{"hidden_size": 128, "lr_head": 0.00912, "warmup_steps": 200, "max_seq_len": 1024}
Each number is 200 + 20 x the weight over its row's rms, rounded and kept within 0 to 999. Layers, rows and columns count from 0. The size before them is the row's rms in percent of the matrix's.

# q: layer 3 attention query, 128x128, rms 0.08, rows 0-24, columns 64-127
# k: layer 3 attention key, 128x128, rms 0.0815, rows 0-23, columns 64-127
q0,100,230,201,184,208,219,215,185,189,207,205,219,204,226,221,233,182,170,200,177,144,189,193,196,227,206,194,173,204,206,244,197,211,182,174,206,186,232,205,202,164,171,178,203,168,184,190,214,203,238,219,236,211,215,212,209,204,176,225,181,239,201,233,214,193
k0,109,221,161,201,232,202,200,217,226,214,186,223,147,203,198,151,195,184,161,192,230,206,213,216,238,183,180,212,191,229,194,243,190,210,185,195,183,207,196,181,192,217,198,176,189,193,194,215,202,170,226,206,182,202,201,210,198,190,190,251,180,151,199,211,220
q1,098,182,193,202,224,205,196,204,184,208,218,198,200,189,161,165,149,192,215,201,195,209,196,208,194,219,218,174,210,196,183,182,184,220,199,187,194,216,194,187,196,201,234,179,217,185,220,201,205,202,181,237,160,183,205,222,190,216,210,251,201,218,181,207,211
k1,085,192,221,183,229,197,212,198,186,183,176,145,260,186,202,224,181,198,175,170,201,202,183,212,206,194,185,186,220,219,186,210,175,190,220,192,198,180,210,230,204,183,202,237,211,209,201,178,193,218,197,167,206,218,212,202,186,189,183,200,236,185,219,208,214
q2,086,168,189,204,205,164,188,182,263,197,212,206,210,211,159,236,233,185,205,218,175,237,215,213,224,170,212,204,186,194,204,211,223,219,203,214,182,189,219,205,178,205,181,216,184,198,201,174,204,195,154,169,201,185,218,199,189,197,184,182,177,180,183,192,144
k2,098,196,258,221,178,200,194,188,185,228,184,168,204,162,228,178,188,206,206,194,201,227,204,210,186,217,211,235,225,197,229,182,225,207,199,210,208,234,200,196,216,197,228,189,221,213,220,201,191,206,200,235,209,198,184,185,172,183,202,187,237,209,200,197,242
q3,090,160,207,201,221,187,187,224,202,195,225,202,190,189,194,173,181,175,162,184,207,185,176,182,168,197,181,210,242,209,211,211,168,186,227,221,188,212,202,186,202,216,240,227,188,213,223,188,185,224,217,147,168,210,190,199,199,201,190,194,205,217,188,223,189
k3,105,184,181,207,176,214,236,188,223,199,219,206,220,213,220,241,224,236,192,210,225,200,206,270,209,183,186,191,193,179,178,190,200,211,207,193,226,198,201,216,194,225,178,207,220,174,204,212,210,171,166,203,218,191,216,170,203,205,209,194,181,199,208,172,175
q4,084,199,215,237,181,206,174,204,201,185,199,223,196,179,227,180,219,236,211,198,131,230,164,249,204,169,196,220,179,192,199,183,184,194,172,184,176,206,209,220,196,185,200,222,193,203,188,213,208,211,174,203,214,187,196,188,199,229,232,184,206,211,201,180,205
k4,107,187,221,191,191,208,195,185,190,208,204,215,202,180,205,216,171,185,192,168,180,169,192,185,173,179,224,213,212,214,257,206,220,214,179,235,205,214,208,203,206,215,217,221,170,217,195,203,187,236,222,226,214,242,201,223,208,196,175,204,200,187,205,205,196
q5,087,206,177,188,208,211,196,219,169,219,222,251,196,200,212,183,208,206,231,197,190,223,175,193,202,173,215,205,179,194,200,197,190,197,209,162,207,230,216,228,162,186,195,216,180,202,226,175,213,217,179,195,223,215,197,202,200,196,187,195,202,221,202,197,177
k5,117,208,194,197,215,223,181,190,221,163,141,182,212,214,210,223,190,196,162,179,231,207,190,208,198,197,182,189,184,205,209,209,175,169,180,173,213,179,201,192,148,166,236,247,221,197,201,210,204,217,200,193,219,203,186,180,239,201,162,206,210,201,209,224,204
q6,099,228,186,167,218,192,215,191,195,232,214,198,185,215,206,175,175,208,217,204,236,185,229,136,183,192,203,223,185,251,194,219,183,201,222,223,207,230,228,205,163,186,208,191,175,210,194,243,199,207,218,201,178,211,197,187,185,150,194,195,208,193,186,196,202
k6,101,171,235,196,192,198,231,198,193,180,201,190,245,198,198,190,223,211,179,219,178,202,163,214,231,192,196,184,215,178,157,181,187,223,190,229,195,192,198,211,187,209,195,223,220,197,198,203,204,189,201,191,160,209,265,184,211,194,211,196,174,231,235,192,205
q7,101,155,188,212,176,229,187,193,193,164,176,192,213,172,215,164,195,227,174,222,198,217,183,202,197,197,190,190,251,206,207,182,172,203,212,193,190,176,179,178,217,222,206,218,221,224,214,207,202,200,234,191,204,194,193,209,229,212,206,201,211,199,229,213,218
k7,113,223,206,213,196,215,239,225,171,190,218,181,227,208,216,235,198,206,217,217,216,194,183,221,205,193,223,225,188,203,225,201,178,198,192,210,207,237,194,200,190,179,178,198,196,205,212,177,172,177,132,184,182,201,162,193,190,192,194,184,216,228,198,203,237
q8,108,206,232,206,218,194,205,173,213,185,207,210,197,206,196,184,193,202,212,207,223,206,220,191,186,211,222,197,247,180,214,192,215,152,212,229,203,180,218,200,172,200,204,210,203,215,187,230,197,191,221,257,224,161,198,183,220,192,180,210,237,217,247,231,208
k8,093,211,191,236,207,177,188,187,176,207,214,192,167,210,184,183,183,221,211,171,209,243,210,234,205,150,200,194,170,221,204,198,242,223,193,190,182,219,178,194,190,206,230,190,221,181,186,174,184,187,187,205,211,225,196,203,186,213,212,221,209,164,207,195,220
q9,095,217,222,199,188,226,193,206,167,181,187,227,234,169,178,155,198,202,200,212,244,188,158,221,176,192,195,152,178,180,174,196,189,177,211,175,176,218,179,190,176,190,184,221,194,163,184,220,200,177,178,199,228,203,166,210,219,216,207,175,195,222,185,188,217
k9,105,189,227,192,218,193,176,193,209,165,182,191,221,213,191,207,146,200,179,199,186,183,216,196,201,223,190,213,246,178,216,218,200,168,193,215,211,182,174,201,184,179,198,181,224,200,205,166,181,217,187,205,189,194,224,207,188,196,199,162,204,223,213,223,185
q10,103,238,212,201,168,204,197,222,243,166,205,196,208,212,214,155,213,260,223,164,189,200,209,194,210,218,180,195,200,196,228,212,203,214,211,189,215,171,219,222,218,227,190,190,203,198,211,198,213,213,180,173,200,188,211,210,224,195,238,197,208,182,205,188,196
k10,109,201,208,196,228,230,204,237,196,181,159,190,229,214,182,213,180,165,218,184,197,175,159,175,206,229,202,205,191,156,214,175,192,209,191,198,210,239,191,218,213,186,191,201,199,190,208,211,205,176,170,191,206,227,251,191,203,189,197,188,201,242,186,199,243
q11,091,237,220,209,202,201,181,196,184,195,193,222,172,168,229,224,194,220,194,177,188,172,199,221,160,188,210,221,181,222,176,204,190,190,167,240,173,201,213,212,190,175,214,188,201,186,180,193,236,222,188,227,201,187,188,224,175,205,138,195,182,188,188,198,224
k11,095,218,192,180,209,171,207,167,231,198,226,180,167,144,197,197,222,189,194,167,226,182,205,190,185,151,214,214,167,210,206,191,193,220,213,229,191,242,206,228,201,213,192,193,186,187,226,231,188,205,218,159,188,173,214,190,172,218,198,189,249,199,216,197,187
q12,108,183,160,208,181,214,186,206,190,193,209,189,230,236,201,189,214,179,182,203,209,206,178,194,179,176,216,184,185,199,244,192,205,211,172,191,207,224,219,154,190,179,173,226,214,222,170,193,214,172,209,174,200,222,190,195,205,198,206,205,227,186,186,224,249
k12,109,206,187,218,183,198,230,215,216,161,224,234,219,202,193,187,195,234,206,253,188,193,229,227,226,220,201,189,203,179,173,178,199,189,185,212,225,226,188,185,224,206,203,185,204,190,213,246,214,194,182,212,203,159,167,223,203,197,202,186,187,210,223,184,188
q13,116,208,202,195,263,168,190,223,197,210,181,188,207,155,214,230,223,189,187,167,192,173,192,224,206,185,204,223,184,162,192,217,170,160,170,226,200,190,172,225,205,187,216,217,225,212,187,198,205,198,211,201,209,190,196,197,186,213,178,200,169,220,142,218,193
k13,101,213,183,186,192,221,183,166,196,223,196,215,176,195,226,182,244,197,228,178,204,215,207,195,200,184,220,211,207,204,189,225,186,184,192,194,192,188,203,229,190,236,186,194,201,212,212,179,179,226,233,238,234,193,193,168,200,186,181,208,198,158,182,176,200
q14,120,189,196,195,168,214,221,179,227,205,186,194,224,189,213,155,216,204,175,196,182,223,210,201,205,211,208,165,222,197,193,213,221,223,175,161,185,207,195,206,250,206,206,221,200,195,197,214,197,199,200,217,216,205,229,177,164,182,164,223,186,200,199,213,243
k14,109,194,172,206,181,205,190,175,198,196,217,192,202,207,217,205,200,224,180,185,193,217,242,174,241,193,200,214,212,221,215,177,204,229,229,187,195,223,219,204,190,211,211,228,235,191,208,191,213,207,201,220,187,221,204,212,214,197,174,225,235,199,229,182,232
q15,110,227,163,211,223,183,196,207,210,193,196,224,197,190,188,217,168,218,184,195,168,215,226,189,213,194,194,196,206,203,216,209,199,214,211,163,220,216,183,211,173,236,213,187,213,199,161,227,214,192,167,222,195,190,187,208,194,161,191,206,207,198,244,190,178
k15,098,227,177,175,199,208,212,213,183,217,158,213,201,183,206,194,206,192,187,185,219,179,180,242,196,211,193,154,259,219,220,230,213,184,198,188,215,224,188,180,189,198,215,203,204,209,203,175,221,143,192,175,191,213,235,188,173,208,219,196,176,198,168,201,214
q16,108,203,188,188,180,212,196,207,202,195,188,208,194,229,213,179,172,212,198,235,234,197,206,158,187,187,168,195,212,173,198,225,180,186,186,179,220,208,177,202,219,163,226,203,198,196,230,169,212,190,172,246,208,217,158,208,201,202,218,186,205,186,186,231,174
k16,108,193,212,222,197,209,225,220,203,210,193,182,220,210,195,207,205,208,194,221,203,132,187,229,187,219,214,198,178,174,193,218,222,169,199,203,225,220,207,172,211,201,205,215,170,185,189,210,214,218,204,187,186,217,211,228,187,219,160,179,187,199,224,197,180
q17,102,197,203,165,228,210,222,205,194,165,252,233,220,175,212,216,198,154,173,190,206,197,201,227,202,207,205,193,195,190,210,212,188,206,176,191,227,232,186,175,215,176,200,222,196,183,202,178,229,208,199,198,204,194,187,182,211,186,195,182,191,182,204,215,204
k17,099,191,160,211,214,206,167,177,220,214,185,182,189,222,183,181,209,218,184,196,179,208,178,223,211,181,202,187,195,252,183,197,228,225,225,175,192,193,181,198,210,213,214,192,208,195,206,276,179,182,225,201,184,185,175,193,195,227,202,194,196,186,211,200,183
q18,106,169,228,192,196,213,208,183,205,235,190,199,196,179,245,176,202,183,218,242,162,207,159,151,195,208,202,189,156,187,226,213,209,216,196,203,182,202,202,193,235,254,199,208,192,216,190,235,190,192,197,210,190,215,206,180,209,182,199,232,222,196,220,203,201
k18,098,191,192,173,188,196,212,223,202,202,230,157,198,211,180,195,228,217,175,159,242,230,245,214,186,191,176,193,209,193,213,183,187,227,219,174,201,222,193,183,206,182,223,209,182,186,216,181,222,186,203,193,225,211,157,214,190,205,178,218,219,197,182,210,246
q19,110,214,190,218,180,231,189,209,192,202,163,203,208,218,186,169,140,187,190,201,199,204,184,205,204,203,207,197,213,219,201,193,184,172,200,205,231,223,197,207,186,204,205,168,209,213,214,236,221,200,188,200,212,237,192,229,193,173,205,190,202,199,191,216,191
k19,110,191,178,218,196,209,208,202,190,195,206,219,204,203,168,170,193,193,212,244,175,194,185,179,189,212,195,193,198,191,223,238,196,213,196,190,193,193,159,171,207,198,186,228,192,167,156,223,214,178,178,188,209,216,163,209,234,183,209,206,186,185,227,243,197
q20,100,214,182,183,178,204,204,212,225,177,215,182,220,202,194,198,210,214,175,200,180,185,197,149,199,178,174,164,236,214,181,187,200,193,209,187,216,195,200,192,206,190,214,215,202,232,198,208,218,223,208,190,181,214,171,213,221,223,241,231,206,194,212,176,198
k20,095,201,182,216,184,175,204,238,236,194,209,216,179,201,205,157,204,173,190,200,206,221,195,230,232,173,222,190,183,212,157,193,212,236,210,200,193,242,232,187,222,198,163,199,212,186,191,178,185,151,232,207,216,166,213,223,198,217,206,214,179,162,213,227,229
q21,109,186,215,210,181,205,174,203,181,186,243,221,193,225,196,168,185,205,198,173,212,189,186,183,227,177,220,185,194,189,196,208,228,211,196,196,189,193,194,180,211,207,207,216,209,226,194,173,189,193,217,203,190,201,193,218,214,197,199,164,196,210,231,191,203
k21,108,203,187,211,220,216,177,205,202,180,200,203,176,205,189,231,218,204,178,198,231,183,221,195,175,221,189,191,205,164,173,185,220,177,187,186,190,183,211,219,213,186,180,190,182,170,165,231,204,196,188,195,187,193,189,222,164,188,204,209,216,223,161,229,175
q22,100,195,204,179,177,158,225,212,175,168,218,211,192,232,200,232,185,179,201,193,240,206,206,229,183,192,196,201,194,168,221,185,222,186,212,233,204,227,228,217,191,218,236,196,206,192,218,194,191,211,196,175,214,201,246,190,184,193,222,212,206,194,186,218,173
k22,098,191,181,174,212,224,195,226,211,213,186,183,227,220,219,176,198,178,179,184,247,187,214,196,185,200,203,220,216,173,189,232,188,170,188,202,203,160,224,184,201,210,208,184,205,201,154,206,197,195,201,204,189,209,187,184,195,209,206,202,192,226,215,213,246
q23,110,225,205,187,241,198,216,219,240,229,210,196,192,221,194,201,173,188,190,209,150,219,217,211,176,203,179,184,186,182,192,172,206,220,168,208,210,233,192,201,235,165,181,220,167,190,209,193,182,199,195,227,191,214,195,216,197,217,211,202,221,167,210,216,228
k23,114,194,197,199,227,211,214,227,216,172,191,193,187,159,194,229,160,210,169,214,141,180,223,206,221,206,188,200,228,199,172,201,194,219,241,175,223,215,165,201,194,200,218,188,229,227,199,182,208,163,193,194,223,211,195,182,170,238,170,208,163,226,197,207,217
q24,116,164,201,217,190,190,200,214,199,221,168,172,176,182,218,214,232,212,176,158,224,206,186,198,223,212,199,211,204,164,205,162,195,203,178,192,192,205,206,264,212,225,159,210,203,163,228,198,215,220,194,214,206,186,221,199,196,226,199,200,206,187,175,174,219